config.yaml
num_hidden_layers: 15
hidden_size: 320
num_attention_heads: 2
num_key_value_heads: 2
head_dim: 64
intermediate_size: 832
vocab_size: 8192
hidden_act: "swiglu"
norm: "rmsnorm"
norm_place: "out"
norm_eps: 1e-06
positions: "rope"
rope_theta: 20700.0
rope_fraction: 1.0
qk_norm: true
attn_scale: 0.125
bias: "none"
tie_word_embeddings: false
parallel_block: false
init: "uniform"
init_std_qkv: 0.0257
init_std_o: 0.00741
init_std_up: 0.0257
init_std_down: 0.00291
optimizer: "adamw"
learning_rate: 0.00146
beta1: 0.9
beta2: 0.98
weight_decay: 0.0
lr_head: 0.00789
max_grad_norm: 1.0
warmup_steps: 391
schedule: "wsd"
decay_fraction: 1.0
decay_shape: "linear"
final_lr_fraction: 0.0
batch_tokens: [32768, 65536, 131072]
max_seq_len: 512
doc_mask: false
train_tokens: 675800000
max_steps: 8823
dataset: "wikipedia_en"
Each number is 128 + 24 x the weight over its row's rms, rounded and kept within 0 to 255. Layers, rows and columns count from 0. Numbers have three digits each. The size before them is the row's rms in percent of the matrix's.

# down: layer 5 MLP down (transposed), 832x320, rms 0.0982, rows 530-558, columns 0-159
# gate: layer 5 MLP gate, 832x320, rms 0.106, rows 531-558, columns 0-159
# up: layer 5 MLP up, 832x320, rms 0.109, rows 531-558, columns 0-159
down530 104:141095106148102143108167109143121095138150097114130128123147152159138113106164149096128114145118117140081134168131095140118101083167168143122144121124162104119180155102148149154107144170084134130109100168136146111121116134142111154097078115101131115141103129122150171122145120088168127127109169124088126151150132147119176164115119117101135155100134131160095089111129121117157142172135149138162147111155124108112152093132111147136137094098118135071111178129113175164134169119124103
gate531 101:113142115082130132100117121095110096130135100115122115149147127128170121126102116100109173159138132112123154102092080145096133078122082150160109109125114095164140119148073138094150077096107173145136095138121097144125101084072120118153112169128151121133141101122137167155130126148123163128140146121112143123113132104151120133108132103080127131118099135113149114185128122150130131141163101108104095130112167157167152147123150147093120151082159114105114145154172150125123057148116105
up531 096:132122081098149147144135123136148147179141139115120148134096122156146157143145123106095136120101135113136108133179157098121168142116116135138080139106111165169137115115115123131153136086122156102135164161128159140118145132118117130158166129155171141110159091098154147119133137126113105165126127096082080114126129099129166086149122151144124121110138156151112075104104156103088114093119123138122099137135111142178096150130154114174132100093125121140133129141140111151173098142150150
down531 088:142139122105089135092159160123136119130131142107186154142155141152124140126105138129095101127124163108095151114123135148095108121132104128138101160129131116115144123135163169143151117109125157116122118127164156102137139117120124136129172116117108079119109208154109067096121154111143129128153132155114177123177114083142084195146101137114102124123141149135157149117131143106104114145106172133170134142191146116122130116120127042132112130083102126130137109123120181116103179102124120
gate532 104:117131145131125167129115125115156092159168159119154118161124139102121092170103130131103153122105138133089144150149130126138156159120111126153099098103146130141120139142126093107111080107110149123145133134111127128106142127160115122117130164173070183118153151129154153134129132112115156145102116102180114128119111161119103167096133121106137174151081138154115152163131105151128156104106106125098142103131120142151114172140126089121169135196100134154153149129132142125131124087100151
up532 114:148136148162165087133131137099114143114122104160107140107133132135150120135127112105156105143129078120118124133100135134163120086121112137132142118146148113135118113141171180159127170189150126143122074124134073184110120104097148132168154108081126105143139105120060120112173159098151148144162125141092122102056119127147147095149099140138167123130183131149133103119104149116158110153147179154131129140120134137136105092113145137141105130130091138126157137153168106159146119206111103
down532 101:140139134164096116142086134125142142131117081147114122114108139116090131146120109118081075130156125123092126105086087107149098160105139126128111137140152117126148133133133116134114111110172169088131162148132118084104142141118098122134115127145142109115094191145194117117082139120179134139136137092156127136115131110091133144153155132137117085132134117140180135132151134128173140138145133190121146142134116133113109169101137133159128138152176124127129146138149115171094119124133121
gate533 105:113138089107134178138164143117126115110181116142129149125109101114159143167170165118126146116145123129183110111137136121130107124158125124124135101183155150082128144156102156073054124123143138105143122126112152139151143106116120148138158127116123107151149136156142091108121153119083084118111131137099152118113100143107104127122126148136136121149081142165147111165144153142150147122163119153079102094141132148146106155130131112104151133132130135150099149126153164145134142150109142
up533 106:154125168109164164126118153100110135146161149127115143077137141091145169140147137112136131114126106122136117166152067128172138118113094127133143105133152168116122143145091158118104185130142101126123121166135126138155139172092103166121188133102131110096128137122170170126124144079115171133128123111106120116140103138081161121155159133134097150132125062196107084130143105142148127148157108089078114127133081157106109124156162104171116112135175113114109143179133142175158134110146112
down533 104:128147145138148150131194109155135105107139088129134135108141113173175123157162140131133104142123123171088197133128162117100073143144143144133160186126168129123116105142130111146162143098134107154144136093096160111132094142120104128112123102128143142112133088179119079096126127158116116103108147134128146153092092142127153147096103152129157151149109135132143138149164125114122129125156133147117128121181131071137132090135110145142154096123135137124103119093166185117142144157131131
gate534 103:140126115159112104129111135173152120129123103147143122136134123115126134129113147177121101175155104157111136131138152093167078084116141135153128116123171113165091100146154127115162125173115103141121089090087100144129173153147142076132112146095092100182152152144117137150111146090142093115109150088119166130100118179124118176110104108161145109132132161165112103114157121152136128137138122119130115131157107163129110139121132125135084190132159116094151141158138108124094116134133146
up534 100:102137099118137139087159136113152095118133134139122106096137159127131150125117129093092138149138120141156121098157085182096169143104110123128121142126130158130167129133163122111130130112110123132106147109140132130131140092137116154097076146137147159097070150140120091095107186109087103126099142124098130150139125120144145152144073128168125153135118132106147141154126123079086102105153175124107144174119164138126124088151148135131123107126153124110117117093158138104117137160131157
down534 120:066128112125117112136145079150146141136110117119083124129113099137149110177166118116150091109189146082133125153118128088120101175153124182104132169124080150117126106145111125114165105077117101122132171118103136143112114156118123154115164101133147150145161130131130151124146166121176123135127141104158127130138135111125123114119164117103126142091152115063141121134165122146138162134118106110142162155112140117115126156087107128152137141153117129171160155134118116094120148113158138
gate535 098:073149116128148093096073147116111127145148139100146172130145081081172147159154156122155128136113150117164092124097152103151090121165105135110126143117143108120101108154128100142120096106126149164144113125147109142110165131166135147148176149119104109130166163116164142164090134119108134136139115102099144140105097117080134143133136129119120121156096139110118111173117110120114164087120100120143151135120123116157147114106110112137133144146137127165155129152152110124128093176144160
up535 093:128119090107145120131141148167143150142102116138152125128107181158089136124110092150143162100141117146140115163130131141135093112101141106166139078124106111135121169153155133136124161130116132143146108178127127154141131112146135132129162097179130118115116096119135090107136147114128148148121139134117118087130150130094093162137112177132157129152132110153080104177144129129103100135103087116122098147125130134116139110124140121140108163082133151076092137082137115133134145107144141
down535 088:127127125147076130198156140118172129125112112131128117147130139125169122120131122134142101140115132120113176155129122125136138142129132146126110105145125148190171121129152101122093104103134083128124101137123138157101128145141164134128122114078166174182150165111123107144079114111168123120135100133125115159149091163141150120129091091131072102118124144128142137124115119128097131136127118149117161141167098101077101179127089159124104094160101140128146129131145142157161141116092158
gate536 099:102118161120141108119086136121128101167140092129133115129102133143131120165127113115141112135165168113114153129139131136100154107113121132145090094178132133131182075132125124117123119107096112147116159157138101138150112138130130123112129148100122094108187182144116094152106142078135096129152119144122154104121111144101143129136102123145161170156077142124158127161150155129162149107111126144098104095142129139113121152149185117130103125118195091154119096105120127152133087148122143
up536 097:096127133112143101115092134121170124160140139157122101097119138129104146130132124098147098127137155125099157158103184150099163140113117104134084137119110145089186115093123147137147181117154133138122133146137162088143147109147052107104089144115103085148177127116153104134128117100137117098113172158123102087130130120133134090119105110137140188153088127085122138092149114102166154118087157139075138144149131158088143099115128121126085137122183090097104115127094175142117118137109150
down536 095:107123143122168175123152149163141138115119167166093154129170117130101094149142114142145201106121122128096105115139162131126114143142126143116099128138156138120125116098098162114135119136114099135102121133140074146123116137133121142126148113099138084098090118125103153102146132146147158126127115182138094106141186153147126135167097113098143133153137122113128124113128124133150151105139128083116104137119145126127161121154113107159140133138112138063132157072112121122112110148119114
gate537 106:134112145114153139089162109069095074155107132145139178120128106141157086119114123127174103144129127091105129111109116069117130096134094151105138128134163096213124096130115144126116143125084120110151101138111117162142166110117135138124139153145163127145117098103172159104157134120140143127121163130127147126086089101115132149118146090111140123118094130131170137129087106096120114110127102149125158127160131138155128155110141091128127156127121132167149143129142130161155089118150112
up537 111:190140138152086131135122097131105109134159133148110120141152137121096153120111135114153102165095102151185099147154126119141127087160128137138125115100171185118101183141119117098100094117136137118106104141123149149133134141140110118141122170132141133123140113129158205118078134117111127122156156131102128151116151172125099132128182092119130141136136108092108137127151151136136145136134148158145129109124148126159145153123135110072130135098101143154105084159159119125137174108146169
down537 102:112133110110162159161087160127125158140133157132195111098097085152174124133164124127174140138137171135139148103089137129111113115146167115135127100110132121121110145113121163081139078135104177132119133129129168118115085095132115128125149135144122101147124097163116073131098132130169156152124100081113192081114120139130144140141133115107153151120192146118107144137113079117144148146195133109095131138183082094130110148115108143143130121120175127150137133125123135118142110155136136
gate538 092:136138108151140166112160105079147128121123158118131125159089102113108099094098145174040169143135131127138155166127101105137134168108136169092117157101147123139166127118165079112145191081095148108083174147111160104126160161105126133130123156113134101164108175151156140156126113101123129160128085090137066121153132111068147148077149093130143083134095129107161163125125052099150146143121154123153123120117144125124115130113137029148115140164132131138135108114134159120137101109113133
up538 089:118106123114129132088128120170100130127116162097103134139112164137123082123150165156118153136137140075115146126136169148108090143126099162129142129140073153141135098142117100131150096114121062111106137145121140127117125146144159168119094174148111139169116091126105107124142142146136068153112165126122088143150096092143158124088168133130118089106180108122154151118127104144123103127118121139127137125115129147139089137162129242132117093122131147147132068115142114110114135153141092
down538 088:126144145131147165137114140089130135123127149132116113136127108119109140124132150099119143119132144105145130117167119093145149167130130142146131146059135127098111188122139165122105137135126171167165119083097135157111114139159096161125112152114096162100122127168132166170151172115131171152131106075131153120127155152101057095151128113181113101127120141167134125107137113175139130093073120121141124152132113141094160089099142062121122125132151092152123126129076078138187115148102146
gate539 097:118101102145157171098117113082136155142139149117148171146141121124152143130084123108118157096162104105160096085149097139159157110121136148091113133103116128135124121161147109129097092106139097170094168128117121108103114104109175110156165124178117115137156118129149139135158129132158142147120131122138098175112125118119107123087151123112169165103101111139160168154182125116182150125122105153119154137103113112146094163113109113124088171149114117130161116161099098138134112122116157
up539 094:131121113173128139110109101139112137114134138153132152107183145143140144092088076091126145110098118130114117089167122149131129129108160106086096155113083121083104129137130128123104110132153110152122148107092139104125164137153141115117135165149106111117127141122112113107144128164113109131148124130123116153098162091146136092108134136103161122097099098123163144147141149097149108109129141104154115120102110107131111149107070106123124134101137145110131119125114131113147133147151171
down539 091:157091144121175109134200129098157161128115127129163135130122171132084115126138086155120075151123099104117154095112079108120128136138116135104109103157148088121109149121141131152103086123167125140121107114106099185142125137135098121094130140145156140122138126143143127105140120157070113147163123061123079147130123139142115091111121153114106118119159101102141143120126158132137098100105115139096142145149124132120151122122151104115154158086121127114144110099164117156155112119141171
gate540 108:166155175133122126113141123117105108117169135110088150152144102153107084135113160088141146128137100124126144093174080132144106116119123156088102117162159126177126121135093137114107119086139114147131142180122130099136130136103120099137159138157128154149116149143127131115112132135128088111080167136114109142125108133111105107140089117126148113099101160122118129147092130135149126098140071108123151113175121159148108164113105094138123100137118120150133140144132136146151105121154108
up540 123:146120162095118140138108133144137110109166152155083163125148105175097076105127155105147152135110123113120146123148094125139123115166168144119117126147128165175150126118116137152111086098128082124141164155129128097129133108122168115137152134126128169146100115164120147123105142138125077142118157154117083116136129095109111081133099130140099102123161130123128094158132144155152083115109119128183154135113134159094100137135092150126130098122104142117105152102109155093142102107156104
down540 099:098136140135101137160126091182134101136141126116091130127164104193097122116123149158138079111120130115161125131127074132155100115141111138123136144117153171142142104112156124102133144126114161066135121149179156132151077118128130126121106142106099193143117072159119116139075127078142140074127155152143144128127117120107152160093122120123175112075115115124163103122125145134149112155143139074157154124151145141176114134111117182115163084152073160154113149138126089140089144113120116
gate541 100:112154102135122106151164127090137133188110139162108116109138139096138106137127112116121137150099117169098120121107147092103110113102110164134121136097159143143114154095068157130125129139147119117111092133108130129149138120115093085133127109079103123124134125120141170137110127118123163135119171110137122126118107132125102105125137123110183156088127120155158132126103105159147175121110121125119133074175097125114163108148132078117113098187093107180160148148092131112113113156114153
up541 102:181143125093134107154130169112118133161121140107135119145085063105106102141135153133112126105132165148148152124106083113123115125138148117135126120136085118131126146106115153131137150123130158142125069115111108180117132108129108148148128128076125133133133112132133108135130113117058138152116140095142154084179105074113123100140135139118169090155134117145125140142052138144182125111137155115141170086138120132112128120134075163142095079165141084161117139145095131131088138087103172
down541 097:137105107149099133081099145117150139136148141098114133138117143153170094154097125149144138196138131085138123147150167127122097145171143148138155127077090102135143130133097138130134126100149137158112156122085136123126127137129129109145122148158156145108142162106131159126081116127103080166136161094146048131165161145173124119083131114108141127160122093137146103179141122127124078141109115167160122110113118132110141153104123144125140157166143150162153150161148128118071092145141114
gate542 097:131151096098142174105107151138124081128086115129159114162138129120142103126132133113092091134168146127152137100156112142123099142125137152093137139136123145113182155150122145111079097145174166131104104155140117144106130079126098116126122098122137116169119102128133183148159119083082106141154174091183094112108110152132100187109136094204111098121130116150116101133122118144120187133137154149147131153125091111112183129157132133123125171154099139170122129126139102130120151117098139
up542 092:134094138119135173105175139131172129076114086136151110167152124158090160118131114138085134124111128142191133134149140155152153137153091167148142163096114128160137142111132132117123119130117160150162148145162126130171145106083148140159140103103091128137123108134141154170149107116171097133132160128111112132147132123147132147175120128119077186145134151110155148127104148124120103118153115148131134155154142126143119121155146134099121113054166131134115127125145151164119150153104133
down542 092:101106123115152117161090155119102138107137158119114152120124111132123089165129135115137102165142120136081129133105148175119163081173148158160101210174129112150092138105111160150122101150112101133089172113092121129088147097134110094146141133100162111118133142109112126107161094126110110118137147122138145156112156116140153112132077144111162116126128127123120132133143149145129168104121148146098147136173098096157130092180164126154159128115139138166121142112174083085143100145096118
gate543 101:149139149134116047135132110099104152160164145108167100082146114135121097127130093133147140143143109141098122118136115101176104155117143129127109138161107115151124145142128133146144151136140111124094114119152144110127115112115126123180147148100128127129156107137158092150165141099136144144151104096152123135153117149108122175164118143140154138199130095105142146116125142141168096161143141139106169130151169156134176163102171073174124112170142158124105131137115136112122128117154146
up543 105:176104143132118118129125154136101151113134155094129097116141093092128111136111139150102146153151134113137145118155095111102075120148143128126122135198118164166154152121129092134112139131095128107156112133145130127140149100101120118121135152089132181149129141106142137127141128187152094132163124127115117096123125128131128142132098112168107128123094107104149103147146166149096131132139128116154124099097166135132155134168146146139193119112119113081129139147162139125124136147146147
down543 097:140101126093159146124137150115232168123132103130136125158153117125120116107139119065093167151113109181155132133178129133151097193154131121126103117109097109149145150116132131087111099120102150100135137122102110125088092119135134131114122128143127118117113138123099125114134111122111126141145116189123143163124118154168130130169109102116094142130103084127163112111128118139122095129123114131142116152153119154115161164139123095126135154141136115148114143126091165112124124169111089
gate544 103:147141124124177094120098113123101137137122151133141120125120187146130165099099131146109143184157174170115153088133096142132121137103146123134093157131150160176091080156114141111130150111128097173137126126138101104097123132133102133135159148140119133131169140150162120137110158119135143161143126144119145120092078120105122131096140101121099158135104108161177113132117145087132137149087150110149125130128091104115093147109173126122137104153084122171116130137137106154141108110093105
up544 102:151126086088118129079125144148139066101122115119111116132099118141149107100099089113135157133122147155068142114155145141129159107129136114155108108155131107143157130083132156142118120068139093150130065157148126088131106101100159139110162156086134137172137144135101125122114131113103124087121122145172136158166129133175145115089133071143128134147173107097168111139139163129125110154116118100129137163160140148171137131123133131157112119095109121152145150120122157143106149143135117
down544 103:124110123112130127102127145109133133114101142097131118132144156125132105077157150182109132145161114134141127105101140167144123160123124114097108163123120131157109138122147114118138142138067136130110091117145126149123132127186144138111106139109120103133141140186120109155184113126136114100114112170113188115156140133115149140130121110128062117107110080115119148080132101133131093171154142154115128147079169126170090131120116150108093156147141132170127134148140092115113110115088123
gate545 101:137107135152139134136137112120113101097180107089155110100106099104119118171083166153152130136117111147140130087154116148150110131121110137160105093121139147135123198152168143128141116114101133124138130118148144121137113108117097136136190159085108121107190178139156099110163143153137121150137152106109176109132105147108155132088140081098108133145125127126137173130113131140130166179135138108109137148161145142127164157125130105131111123126106120121138127117112091127168143157122146
up545 104:100115097130101120111135149107133094128173149139139140119150118125104097139070133147204121136126109125101132119143162139174089109115140074118136107098115145093102136134118137062108136194108105163184094110088132150123070152129072130134085130122146117083110185159091110126126129191131147129123146132130162168136154126128144108166131074098116102112111149131125129161125134174137179123140133162135137082115148137119119106175106124137122123121111118113103138150093125126136140145127099
down545 092:117136137080167122216144171128125111119108148129116113120110120126138113115153144134151147141153090158137141158111104123111134125156132127117141118120126126160146153104130143152091116131106113142110132101191122161117144121128154159136140157122127114100129165111133119131155108141092141177133157098131151176126187157156074148109154157101071134101092156138105086129120185118125172122127107126124145159100135134139129116127141074110152167116098188153113142116133098142101130146102081
gate546 101:166119121122163154136136118158128140145174157141174149139145166124142173132141128121133072142159155114162120110121145104113164109121111155179120118125136146144145101161133122114084133165139184128110060177156173148085111124088125129122135145123117118170161159144140131128118149111134109144086130075147118110134101161115117122110179084150137086094087141112125133126150148124143129146111098142128179133133117153131108159126149105122117105152114105151125111160154154189150138106134129
up546 104:144127135087091164099133153100159137150115134111147149133111162148106132163139102127093117159146161123109081116102161136135129089124138167174086123122125095073154112116112115125152197158139137127103118112137159139131086118133147109144102144132148133147125135116155132165122124138179112137111128122140125083179123137161125148062151120100124114097140110100120143066112137131163131123156151207138091160147131135138137132135142147128113122154129135153112089163081144150170109107135143
down546 102:136129113141121090139134137085129157139161119149100112160130090100146130162093121141125128107176158123146113121143127108123154148098108101135155122102134174131125142146138141075131146097096166100142118143080084131157095124119083102109128115109133063079084096151131143143110182122150118117116168129136087099106122115145142145141132094166114123095115108119179102136150103111115159082094132115121115128117154158107152088095179110145088123133146165086137110087139151115125114121150130
gate547 100:080150165177092148144126104144138123101151148172135171153114143161134127128109096119159140163138094148111090153100125058130137116110140191139093135100127130122092117134107116084162113135176097096119143141119111125106164123046142137162101130175094141116137145123161121133134099131118129139118124119146140134140122186124139139151138159112128138150109137103093087133154126134099146104151112149135143121111105136105071126130140098106090160119134161106160161116158143137136115112089162
up547 101:134147111119121136122122118144126108137107114101150108115107122140079149091078166170101120143085122124096151139145115122103168123113101142127110111128148116118101124165095097133084137115104126181177110098159123104154171151144150131071160163103131131111119077128108093098155139122115114107112120142146133164094119092119093138104100115169165077090117152119082074194109115112163120109145128121117128115110127120130165142138101102132136119128111115123133090125113128141136117134141144
down547 093:064127129163138121111130122168149147132133136111097120126124117141131142111121103139173096122113157103124074135136114128143104114164155097114141146114097123127162160115200124121133133129100126117115133101129102105152116126135111165141101153116141112155173125115141103110159106118137064112150168154125156121149116114095132141111158139111147109111161128109168126137113149125137095117096123074178130102123123120144139155134178120123137107133108115130143137109117169111094132111142157
gate548 102:153120089112108150118094103121126139127138111118140132138152117091113128140112112142100110133127124136155116095162101132120093075113124149113066169119136109117157092145117102123147139113101182132112063128114089107146155091122098105177128128136104145133160155103145138143156110131133172113117137111152135103128074096103131133145160079144131114107082137145183135123119133166150116163099132108108125141130132133142141145115119110119132195174152130133142097142114120122144136149168106
up548 104:114120142127090134151187149165146161128101079122119121117096115184115160095129107074130153131098133110118104137106123126145141145142158149116141146132128120147119138097124112142077103128139133111154108139179137126144098169092156115114118084135125136125136154173173138121113137112090105153126130134109121144133140172192110138120117138121123134122128146104083167116099079116107143152133104133168139133119116103129109122114112137120145118164130147149135130127106162157135120093098094
down548 095:121173114111174148149113168135101117144129110133144120095136138151167102139117139152151121144143110124151120131088143141092113111132131152120111109169129142135123127110159099147097115128158155136115172125173143165118124106121164136157141150118131078142118060130145098119088129170168130170129176101130135180121131117086133093146096154111090133115190100110139139115096164128134118098111158151162114113132116156093120150145142185129122111109125126101115120119158123131151108151146111
gate549 098:097120106106160142173120135100158132112166119137130131079140125140149086129105131100130130152104126114141098157122152109139134158132101094124109099091122110171111161131146124130134107146098119167143133081112108118146135134148137090138128091163128144159126130090133154119105133144095128156102124100129133153131110147137175126103171102104133142157115101106101119164142146125073114177142099128137141123153068142152102157100129110155142127119132145121104138125130131116144126129083117
up549 096:170112190168111089132123111099100079164144127121110128156121136137134150127122147122130112157105105097146101158143144138113118138150130126156144109130100119142118099110132134151147144167129095119147135100149119095140117121142182103149126143125113110137113134092125097131121129161081113126077133120087114125106142094149123125135154099118150126204125151124145141110121112124151154126095130122160154165154110087102132137148162122140127074118146138097087123080162139104082109126122107
down549 089:114112108128072159125119161114128134116134162107137166141125138085118108124117108107123140082149135133107122066084122142111134145141163123137105132129109104101083116145080144126115130142111166170124134165130093133093136128117096112107131177091155105115152144148145159150089115161123117166157165088131104124131106132086112079140149131148119101141126125142141140109096101122135143115162145112115107131110123119156112130125162158146120122122143073142144125124138128141113129104141151
gate550 100:133150135125144136162072161114155165116160151115166128116131140149142130116143085145101131138174113104094122105098102079145079126110108121106136131168145084111136101197123111113127143137129113136156071133129151160140107114091100139162129163091093127122167120138136160140132106114099100142149179117103143122137127148122099116112141119119147117161061126149141106142095131117157118157116108133115141099112103107121155148108118090106090105158111108109147118106134180125128136104143140
up550 109:158160097146129130146166085096148098121116143167121136120113130105119173102129095153097127142109107154123153108133133116135110090164128126108128128117136121149165103151123095085089073090143167126128094116167131100136102107124115151093112100082134114166152110155132187134127156127127130126109105136151131166121102068125119106107086125162137116146132138138089111130109103125180108144135115141130103097150166111131169151120138105128147111100126116153106137114134109155150114109149096
down550 095:160148107139171183125122106122209158148140126132141145098121141140144138151160120139127149137111091142108160107146064124142134120128107100139097099129107109163147108175102124137167089135148130129121157171106139100148087094146158138142138147153104188164177112130150147084132112146108123135105127131129129148132090148139158070143116113107132141112135140154163128099122125129100155143108106111150164130108158120126134137134104114143113118142115072116105127080139126104110135100117105
gate551 104:130095123101174143114153114132116151111150152122135135143135128142139163124107127153113125139129084132137164082194109094130127145130104140099100147123128106143097164109097119109146136133079105155117163118103134140106124127128143115076145093147166113153160114118120145111167132147152129100138149078112156146109128123076118150157153181114102134101094171159118132104132108177134142164109118122140144106111113071147122108101158120110102115118146122144170142141141158151107129119139155
up551 104:110119095155135128133091136130118124162102152074142147082106101145181159156148119124139059138129139141126111109135139113173123138099132139135126143138166142137131133116125160118104134145153145104129123146102153119100111118114128154118164126147116157089177149147150124112102119150151072177109142176114137108186130161122118121120162099182130090128130162164126117084148116113108114130137151118126166131120080130147123139143106106138137134131103124098148143126123122125125124121138130
down551 102:133131151089114125106117116107148109141119141127114091152148122136123112148139130127119184127114114101124133104079158157125142139170159169115086163188149105122080124071157142180132151139168132148093130175127108112088148122132139136125159119104146123126119147103076121109104114135125152155143132165126168103090112129142150081113085157083132123136146159085117139110111123136135109111137131108146107159128107132142135142120154122178087162099113163169110102142141145123151129190136120
gate552 101:162131151116138107131162122095115119108121101143111151122132118085108093134102104154126139100166121118086116142140158105121130167064125181096117120135144133140093172132141107121128207157127110154113116122122116134124155083129124105126151158120137132107152138145134124159139128104113165135117161111170133083106106131094160142147108144122115142138098124126098123118125109115151193127142126136084104082122132142138107158122130086110113143165103143156116135147147104135139134132136099
up552 114:093146115098090153141130100125141123136124166135119112125140122160136152110141160082136105168105127159142132122118102120095132092199106110131105123100144083129170108164120122150121075104121130130121149127142135089106135115130130119120114115126151149152115094085116112109147120139081093101137118111115155128141115136144101094119154121104153129153112161127166108171130148174128086127110092130157173139120125092160185125162136167116141114097170104092113123153102165118145095137123139
down552 095:132148138076144146137123114097138144132144165120140109132161134136107127136131124159095133107161139154077133117153138123092139110177136133127085142115122132180098140121094126104115134116140151132110142097111108160138124138136120124153112173134140146102150166175159170098148117189156140112077112128105149130092151134132134147143121098115110156139111123114130100132119127121115115084137131147119148146173145132085150151149116130132159138109162140114134111126121130117150151163120159
gate553 108:119097142103100152163133106129135160122137115138123167135109161103113136145110137166124100117138167148126114125124112085113135102121145127115141125104122144115106150143121128122148120080127125127115108166117106127109138113149152116151172148160089138147209130121106126091100123128098124120118141094119147100117098142109103119169163104133180140128110101135156144131144145171169120117187102131164097119113127147123110131081211122132142146124156138138107105102122111131170054143069143
up553 113:106137139135145134054085109140092129138116153129156114099126116153127135131126115147130163101088134129151151154119124120130132141097137113108125117157156114100152113146133148157125118157141109162097160123112127117117117120107110169126137127102136142117125138148111093122117134098094144172120121154125137135151113134168119108114117148148105142151122143153155119098107108071130131107081136127153125177129083109120123125177127112128136141111109082141138111104108117130113201151115119
down553 111:115129170122109111103128096129124101137124165128157133132106157116132081130133101109172104106137117101123127166156140119134082098144120143144060117140135140155115104095087141185083143143135111158123131091153114136130123174124101118133144098095129105154185104153106141121156087140152140149126132117129146095154123126087154121086092109110109105098149143137131105108111083116107182106124134150089133108146098149142112164164117118137125142143113177134111179197161123098176154140095091
gate554 103:145127131119138123175124137097117090138161126132175137145110096113110121122104111117094085096133136157096070100156171114124123139112085125118126170162159176128162143103073127103090126089099143094121134122143084150130143137123109119160141175131116117126145093150106167128127135112120103138109144111165114130086151166134130127107136106134108123108125154158189105133103156098152128095107155131139123134175106122093136137112160109127115104140142137143160107125136099146117083111168158
up554 097:130168149103167132132131135173135146100092118164164172094160131113134094110118132092114103108160084141113134105087136106164151105128094124150133103121120148101144148150152138108111160136095109115130110115130139106151117089112156132120132098126097112146129122156091132089124100099111201146106145162123112130125148112137104168111137143129098123145132128159171115166102110065079152140133109100131147110162121159174167142132135111113136154168140095091128139138167086081113157118128163
down554 090:120127115080119132199129101134168090123146163120154127101114159120104128146086145076161164126162152142132104105117123174131134148150094105130131138143129123086077126132140122152112105123055130141128136087172127149144095143113087161146102147173121092139153124171085161126157138174138128107079159163119140128147116129126116142160097128132169148125127130134119114109157145115135144137128142099176089096126147115106150152146143153125137076152138137104148173130115100135150134152129130
gate555 098:128106129140126107129103115130102122123130127182176090109122155139097119154102127151125130135155096076090147116108167140121119104077120153127128091168149108177110162091117157104135134185123154178130154121158121143079139116085100125129166098138118104148132145097111116113162151118105146091135142111127153137116110131134132145156159152106132118096132092133124127105124121125131111112105118117157143126148086141133105148148118104158134119117134104106152102171139138108104139179132174
up555 099:107161095097150147144112128105148107146121117132158126146164137084147056131137146116150067105124111133135131113077128158145073132117145114134156114155168133172123124160134094146093117148140163156134139132112135150154115135108124142139109147146128115134113121148131144147142170068134116115115113141157112132141093106148127122132110144126135106077120111114127120122138175123131142062138122113127142145117168128102079121142119118129123176134126109089156140125148096179130134137172146
down555 089:132141119126125118087110137171165177145146110150114090132113134142095115127135120139172151193119156114158142129205080140160097078095112130136077137119105124119136121109118133115115107125115104144137113150124130136125106119140161163117151164130138099166112135111130116105130123139102134133120123163092137115091130106137116122112128118133149169108142142143170134129084148123151163100166175077133126143153110157149119140149070179112150149121133090132121101116118065157084056095114089
gate556 099:083130113101116161096117122102143092112130130088126122132147075088137132145128139163122113198124136113116108142134133122121137156084078170099088138104151147164177127146137142144094101117122126128132168151152127095156172117101090104159110147122135089126150138108136130145122092089142108135126120128160102131145098129101099155112160110107118135133088119124147081175122134104152164102094137150140125160176115135109129171102108127096119189157114116159151093131115142118133117102133127
up556 112:099134126113121150090126147124144108113118109110161141098109082064136138173191166171116127167119143129117134123132142129121131127097086158120132139139138157131180127090133150145063127130128116127154147156154141117158164160110105137128117099109120091091135111111099115141116089085127073132152121132130074119193133107137125120082163137094084126106128130124114088129133126107108146084073133155128140153179128161119117131138129146080184156139093121139128115138131144145086135112107118
down556 096:131157115097096080154138166113135159141145135105108115159139120135082117132080144135115115136109149130175154146127139149083141129098094123124161142115088131168132102121186087098137099127158096126128136167146112164142090115157144104100105138123154154110143077145124075122153103128140128111107132144138154156105150104153169130120087130127147099144134116116130129103170138115151173161086151116163150134132095128092133114132078135131131064126109207094126149102172150165081133132137122
gate557 099:114119133098147112118158154095101087116115137145112107132138115100128123129116145118143135138112111151128122090133114148120140156149123109110113131144141135126144114127115139149097104075131115108091067106184072054120149139113128142145120122112126134150128134119146174125113138145126143139102159088145130146121131133109139154120120109151098145122086139116166144116136141149165119116111118148149147099168129117138171112130131107134118126125128124130173100139169113091137126093100061
up557 097:142089133134145085113120090108080144133155166149114122145141129084147153090114103114141121173139170125073089125164135137119149109127077091096142158143142151116125141142125152147124121069123164090091137094119068073110142132085167092096109106100139108134140150184129115123144141128114124136108120103126136118144130107118151147079159156129129112145123108115108111089135110091169128151117129146103147118124120143115108116133155114134116173100125133121159121117109159105143104112134121
down557 097:139157109137150142150116115171123121171148092129122140138145147094087090171116114115081110095146110124158154099099125120150094166113150157152103173114106113141111084173110120092175097092128148155136140140103141139081143155120088134157128137159120116120162118115146156111133147099139142128122158131142127131102178154103131118139142145147125143107144134152115115156134149146138107133132132136140106154105129159113169157141129135137112088141108166130138109147124114138120192156157071
gate558 099:136118122157153088111095127107116124104121143141132166102140118148134108132104109099143101119130124139080171111123116137149066147092151124089113150134151134137117119151093131108127112103129074146101119149143105097119131108146091155081164177138152122172117120127150108092156153150150099134122182095126108159127128099108125136136142118121120117131110149137166122165095133136073135107128115138129136110151120130123164130120117120147132098169120116137125134076143160169139118114113119
up558 097:159076125078148113137182139136149177123138151135159152122156167141093128138169128084166168127137089149139095109166127140113129128131142148109120103091129134125099155141142103142126146136117121127174116164145165153138140076158114125148117170134113159097160140120097126100124173093113162121160151110114133094140117113141120131167129136101126172123120122129092123129146132136110126132114085160104126133117161091173120122091100116146139125131075135133113125102152122127148136112116151
down558 118:139148140147127107160121148126136142179088131170118152113114158150152084172114108146105096095194121116145169137133136119119110140146146142165147144202120104125123109127117124117122127130128105077095174088137121102105062093130085114139110156133143127141130121131157142108163069134159119112120163099095119138145193104124134108100129156104132086125146106065146127126119138163096128126111158115135149121127157138111111112195140135137120134148125116132114177127169154111093136120107148